Weights of a small transformer language model: 9 layers.
Each number is 500 + 40 x the weight over the matrix's rms, rounded and kept within 0 to 999. Layers, rows and columns count from 0. Numbers have three digits each.

# up: layer 6 MLP up, 1792x448, rms 0.0335, rows 1393-1439, columns 192-255
# down: layer 6 MLP down (transposed), 1792x448, rms 0.0335, rows 1393-1438, columns 192-255
up1393:497481480503542505528486523474533578472468518528456459463511528449456476476524547507437524515486490511458532538472612481550543568579394421463514517428448541494485564506440465556490479489480504
down1393:508540432422495471509516515480502519453464609481494544494405536458537453463529478539470416470486514489529481431450544605471494501576440493468525530505521525544482577482537600520524578414508541
up1394:559543514465541528518515523611423519501546460458470502395541554543481569522454627466489567530538481552573453532499523454463469611490561434574535472506390529461480641537422436515494554558423505
down1394:510515455452485518480538512470459434467529513435530515512476384586500462425509523494500481442488481505445498519609389408592526506510540555547510555441435444477538397514487485481483440525531523
up1395:572508512536529528473555556549506440513455514564501512509508550464457461508504457514514533476550494519434497441547495511424482456525507493454480517482485460458487571549417531525493475538503495
down1395:467562435469438462541447466430533595472509475558527473468501494469551481514564457536487543466514524472516502432438499430500500517557507493518469489484449499495496500498520496538534544590515480
up1396:509488510537499496471528453467486508503508519500499530479457529494522481435510546477534429522519527527459446494519465507448509545522498490475494482518485533515538530459509545475508514475492445
down1396:524489497432523540513490517523467492499484506495496446531561442541446522540492498486415529460491496517508537534450548464521486480471468508544514529493498448518486472558437430517468470541481493
up1397:470482487524536474498407533419485444556560518456509530500519562518415517530517482489523524476498554534408513496531460462526557513464433489451539460484454497475547482559456533547529564401491497
down1397:549566443508442456474464485473480417464519458488522465549629563456532466502433482536560540480417476561542520478494472566515536473485575495547453489538458532489468508500547573462478509458483511
up1398:408438460492578429447468493472498555556535447582560495498555500534566521531475464535523564427464515513502512468528513506517493491496524486412502517497507448545509529489530515466469479475501560
down1398:561515476472458555527440516533453477488521523396476505458436450500482505474516566512517412506464474494508484516481472518480474525545487496532441442457501526509493528505475529598503438518477549
up1399:430488462562525547492503469449463528515519533549485538521507504510495442457492502505506499517546544490505499526467574482493537495513487525515528479476463587485508550491444529504474528516524499
down1399:538527500508481459494495478501498482509491502488446459513470495476474532507531491535496496493486483483508511475530456500498478517512507469513461525510480448527485425518569543498521506471461551
up1400:508472528560517518453412527585526546555483459541502437467498492474479485474468480439483493434560535491547536507473475512538457523381515545503482504518448482508460482507482477490539550567549476
down1400:546432527526506434529548556563439507497431472435538530516472541510477464523515516490544489582534496495484540522528494463486545433513535541490453527476515553565542508493480442499500564465538516
up1401:500520495509440544423486440503562493533553449527483425474492476492471445547536467565494518472514496503568527413510457473485567522562433515543497489596516515550548555583532472503414518479544527
down1401:519474506470552505498445499460374489508434511479495528506448540410519497419528493507496493559497477451485483516496517560548481498447487453479441502469503559478439406526458480520460518542498560
up1402:530571498501573483497454530507530543450474508587496467516497467495510501520533516442472409501489514479512501527481449458479512437482540470437496567520526432512499566534491458558497443518496489
down1402:465474525448485531508532480434492459515507507449506469495514477517463502464457515534568578538541545455520519489503549457533516511484441516513488481502460549513469429508544531476480548484495502
up1403:484490494402469470454492530425480504534444508571513504420517491535499469480501459481508547505474525470553466508535497447464431442510539535447524473518463439494486485516460508512551455561525539
down1403:533498540552508525534446492573456495478534444466471444554520499490505570505451538527478447534532449516468542470488516543533559521483468513552522503476536533509508503482542508479440499492493453
up1404:499514469454485527513568486536445489412441501521503485484516450531439556461495489514522510418447488504516510549460477551507535486521491515495462541487457438474486431534495489431568483499503466
down1404:476471578549483492507471514495526492561505491474461479524537534440506482468514565457528480514528502524532511426525518418475522509472528457490497452536531504530476533501519462553493488488482480
up1405:536548522541527475486493511504531535518490490464563434573481418468409497435566533472466488498441517614544477466491483471436538498512544521544482473498489541520426408498578468482517420493473501
down1405:479472436546479509501564495504474495438508439531485487472555514522533523512482489564448480522516445475522518452491532507537511504531548473544519535506542489517557578471448513460455558445480434
up1406:465491446449454388473519551409547500502557464550563465497481492566444549484509534617476455509498509544525558488481495577498494449530488561503478477583527501482477514517495445510556480441483514
down1406:573533549578517590556454493552429486539425511507427450442526528495560531474523493429497556557454480430494465511488523471428511531469486490509499489468577479526505501457521523497479575562482473
up1407:452479464546480527479493547485504508563531489529453511500459519486492499469571462520513547460473503528526449559492472507518468554493500485437501498540468525476448516591505438488542546556482528
down1407:522495507440506464563518430536469523460450496515550447469578480536491520510435500494501443542520476502505532437568552529435538456500489553578488482486510463480504456459459500536437466441495455
up1408:499494497557517507444497513447535559450535477569496477468455511426461463402519548493504472515520467513515510491534540490494469576552505524574437524511493570489425522488430517408412558446487453
down1408:446519550480542456538520560468488549581507502433637541463591383540448547544497444508473514500531520478500497567481515497511526496483549536534518528540533517484549443530507531505463550578530518
up1409:518497495524482479522533516499453467495502470497417513501472514550482497471429465535508543501525471513506539502482488472501552431465547534538567472495502490513536426498510531502505529539538483
down1409:495490481446553467470486482524500563476514537509537449507509487426520492465529523490479471532538494475550439507520491515536469522519452478525486516507466497507491535482463505539494509439473516
up1410:479455507546528521521508528554454507475458504450437480440508469397486476538481552556423460458513545509635504435539520485544513499532420543481530500566517464517535421513535565415563568468507436
down1410:503531486408522469527488510503554435506536460495559531537550444587488567422444478458522513526462466495467547570404498563507472480515569474435459467506521541510469569556497411544542461514571542
up1411:466468489497518619414478498584552482499465448459496513496517522494461588528472501467523518508466501456543431458568447495464544615566518450481461508512465449534409474502471517535431535507566501
down1411:503485474486515536494460393492451463456461436535491506505543514421476507537449538518414433458542492533503504546445465579567440432421399509490470530538492514416554549543538533478490537532489466
up1412:458533513459563505455473458499543529505512531491516542443423416450493536526482517511524440522495545461496493530450429533446442494506497467525555482529492521514544464523453551464504513520495494
down1412:466494496494445495502502514500492476529510495444520447555574546543502511539471492509544515496494540534469469553593500437536559544481528543473559465427540435466478540483509421491488437501496495
up1413:546445463498539487523569491512545529508555477470514492576448466485420487446483474489535567468528482488554485551475476518448506541529537510453505525592509453509502441546476473509454473530483510
down1413:503502505401435461456466442477443461460471493513483525401492479503501476535510516493485430472506523479476513501512540530540423453448461504513504509450503540460532536387502468519529555506475539
up1414:453475502412529463396514479479471408555458491503491436514521531440517489453432414557374509488434530578517493522551568500515507566517460534473487508489518486543417516455509340469585446474444516
down1414:466440530476493535527488480497528531551481554474484522446520469525484547499554540401553565454411480433580539461489551518543511501486433515547464461463422590593465516473464494539527516480468459
up1415:438480560492514471501487524443484491513461407553500462521465568427476457556490466486505545532456509491532521474465498445544477515449509468470501537456499483504511456496515481508452483522523452
down1415:501545466437482499500503463532511470517498468523439520515492504501491524516573513484445410478450458514485468528526568538529512510499468509488446506520469438437531468448496534504468496480494562
up1416:542473530506476478523498533511539529490534436566485569468491490488447538569513575506468508532473533548528498510455509558477597596495532471472548432568513481467457436512512499478407547479477497
down1416:540483464488531539499472432483481561516453496488546514511478488556486471474478438403543483464479500507489563497501462515499515400512428573512480561504494484555537574497467511516572481491533505
up1417:537457439490500481437535498514450533521513505559522494483514499522582476413547475493529549485462417442538508527462455472541455454444549486474506520473425529522534531476471444524540524508561521
down1417:512545523492471483476524512453548489518460499458381473469473530521449554523512496492492472494511509553474536487458495529440503563530502464531469524529533491486530489560462556482485457473510485
up1418:470489482494550460506499501493490534529494553481522520517459573478479473523471437498505519547491543473512507494524445524442468473531472520435528523496462499557576507522471486557507534464556479
down1418:440517500529473572401522451511558511480493491462466526528538478498541519470486487386487482489490506498433510521512575493545489614566469515488493492476489484408491471524428468503512428401482512
up1419:506541515493511515459457470448416500521477516534525513555541523527479514510534541544525473456561511492416495467559522496503473528553548500605518472490474539534554523498493461490537497505458525
down1419:513542516544556468520533506560501477500520543539437495483491465505498547498445528551507538538473495483462546546481464528503548470483509511454496517529462504527520493499536515504482497506542506
up1420:431507488465543494450442459520508500519533507491429433472441465539499477545524471517507528492506439522530515482549562412532508485526459467546477524461449524494529510527501488517498409443394520
down1420:483511516556461526526493541482444506442475476496510557478525491419525504480434487532567478530435544476475498467412458603419530535446510462484477460516483478411462443544466426502507572484538477
up1421:455535503516472500467455527456539519428511489466557468476466513516527524507529510487502476490502459483535535437511443537516472410507493568447528548548485471490499485517486489453484509535512530
down1421:534448498457538499471522500562453490492464503512461479536476450465454445470420491516489551507454539501490479520513522503467524584492527478510446494477487495530496491472512487534570472496492499
up1422:544531515519410488526506512529485413499467488497528512528486469505517543539435562463569430447533464549469458547506521469487552466500496458510486558543517525449460458506507499506488492446457556
down1422:542514447458564507482431582525484487521595541470503479561508546505445493500545509474489524484523537448474544476442509516481522531533474518534479517507485519524481530470460502465493493478572482
up1423:477500447415545485540436481521515483518473516527536502474479534614425545499456530482560518490578551455427468422538476511397472614505549538498513469539477532564570518470597424443460552546500522
down1423:426492545468479504501436456445620517505489516406589503392529469510572543497524537548544466479490553410541506509488542551463440577431461478427531471512455524474499444486530517421545534507520478
up1424:510470508482508517503537475530622470438500543547487521471470491564579515585462469463461569479527474541601431425544434498425518463497517432504431550475544521537574450535564485469512489514570477
down1424:538559475555467500446491461474485609495543497425464481522483458520415514421548514512493464482444459486533475554476468409519515467490440484565535461486530450503507540484488545509506564496499451
up1425:569568518486493485499483570472483456472537512491440503482539478506488528477533508459447480457380505505551485494491552440560600523450401489458555476557497411505405454560486502439434461417476566
down1425:443432539504569546472515490503446513449477578553454458462451514510497383523551537503534470526572522408508531499496456504468452484478596524535460464492534468540514518508508465538507561471510444
up1426:494467476401523491561451552530554560534496611450527504423454523527471405483478447565577492480478524510460462518471489499486493503462504536565448533559551493510471490533482473430462503466546489
down1426:559499476483480505388488462501512526537540432536482442516410513618471594518476510504458490524522509459460565442679432515463521507557495564448511435468561548475531444479546478567506462520498508
up1427:476495524493502536472522463535469481502526544525454463502472485543528495513546439449462530459457500498483546557503535482469496476553536522466473490549436549478521453522497485433525542487503523
down1427:492557509558490548540455566506498481511446464515515564535516423449483525531450496499502549521475457512565527516489450493540523518518427511513551521470557498478511586524581517524459399496506522
up1428:488462513519435515513523562519536545516473470505472455533564511454498508522508547500452565572565448549500493544537430511448517538478522485461465501495467541599556476465501493507508511550532509
down1428:498554488565494454478532485492537487592417530504433501504493455574407519544539556489500498449485513461526507502474471513448500513451503503537560537574421458463488492559491491483507546539470431
up1429:466559439543525545483550457512516407535542511480457476552494555556501552436546533471444478562547488502549516470510527532509511494497585439431548565483565520536432492461529493549484487465489446
down1429:510484578464490455512465538456485561450530451567515559435526516454526509610440506518547505399464532495449510521502514507465525513472476517588474461518447472418517500582511483523506481542506523
up1430:490550485525484426471424489519436544510540563539473504481452531488498453521455529504482512440550544541472507496513444527439422529508507529497541465506517507460521458492536534534485486461499481
down1430:481513503515516557504580524512519444493526477435526487505463520534531547446498470557538468527501475472510511464506519565620542439517527456493549535492460448520496551478539446438578475538499475
up1431:451510496442439505462463590436468490503526570531475423492538539444602511468452450514468518480480532479544484472555493509478543522498555558526517472564557442539474456531510461562563439455523466
down1431:520465488479562505540507445548537503454484473530479544534482436502443486522512561468546471449539520521462498507449498502508429460484421464484458537486413587497479522493495499408497582504523544
up1432:426553521515494465473529552531512522541555511474467486488520446526443499491474456538481439506463493493475486560543512568534484508454516465510546445518597524444527516503527496501483480552447483
down1432:498467461554504565516476454421529473461492481484502472485483510489576585484533538505483561503549524507481529444522531465579452478514538452468579478518518454508501471480494484481532559537499461
up1433:438565453567487449473475531476520543502544479465452506512465510477526446474493479529480594469484462453520485484512502553499461504545541521522493584545453539518524498466465528500547453480478474
down1433:524500486408543479493518446455493427458401532469546478431505558549538547437522486413503495524446495519484593463478445443505476450516534491477455475477525399485503522508537460501508490539487505
up1434:523510473479468470440526443533562498457496520536451464524513514555410423560490526474521498454414485471534538485500534562585526492398515544429507475513566494481538517540470460531475548477475532
down1434:542475403494498471516493451367429469508568496467517434509490460542522488458412529545450491471515470490450554503497501498455489489478474501506515592408525404539493558522565497442510479503432518
up1435:529487480506501481542492466455528438453527447488479439527463461467533417470531512505441493534535524510542487486437490514505488491534514536447444610473527491476464557470362463409494518487452538
down1435:472536489506500542396495486470425451428464520500468519464507509519483497577434520445552525464473450483413491510508443507535534532545494547488555404450537483504463417482457446489450495490479418
up1436:488498585536547449454452514540511511448486461523460498437439525533546517457552491529479537546473495479551475437525464605470444516585519405515487499466537465492561438476557483567507488470478460
down1436:447490501517447555568535602522462452627491466458494553542472474455492507571473518497523567554507489523461484457446472454473512577507504498525430474564498487419508455478503481410534498486486466
up1437:504510502551508457536488527530497468508490519493543517481533498549494488444488565453492453520482553445502507500539540466517502449507512530467441505499524481514491491528511484525465487523480495
down1437:548529465492445521434507491509512513497520486504466486444449496473515527577510408510481499461537451566500485582500459459458484529510511462520573545485484502533506523477471510493483508409443504
up1438:502480509405581507568456477564585565456491516407470537391523540511369530547505559513519438505564517569518463546494408523481468523465478546505520471529449468584480509459412513470478552605475496
down1438:485464457421560506501545569573513586467506425446588489591543566478482477560449550560433474480510476566465538544449488540464510429443465462454461409478570502433498503556528511441457536464423547
up1439:500515530463489502506486491480526485523522452521560467472548554443484515493555571525501515512452555467437490487541500508489478522451478523479457492542454540563533435520458495445483461527502451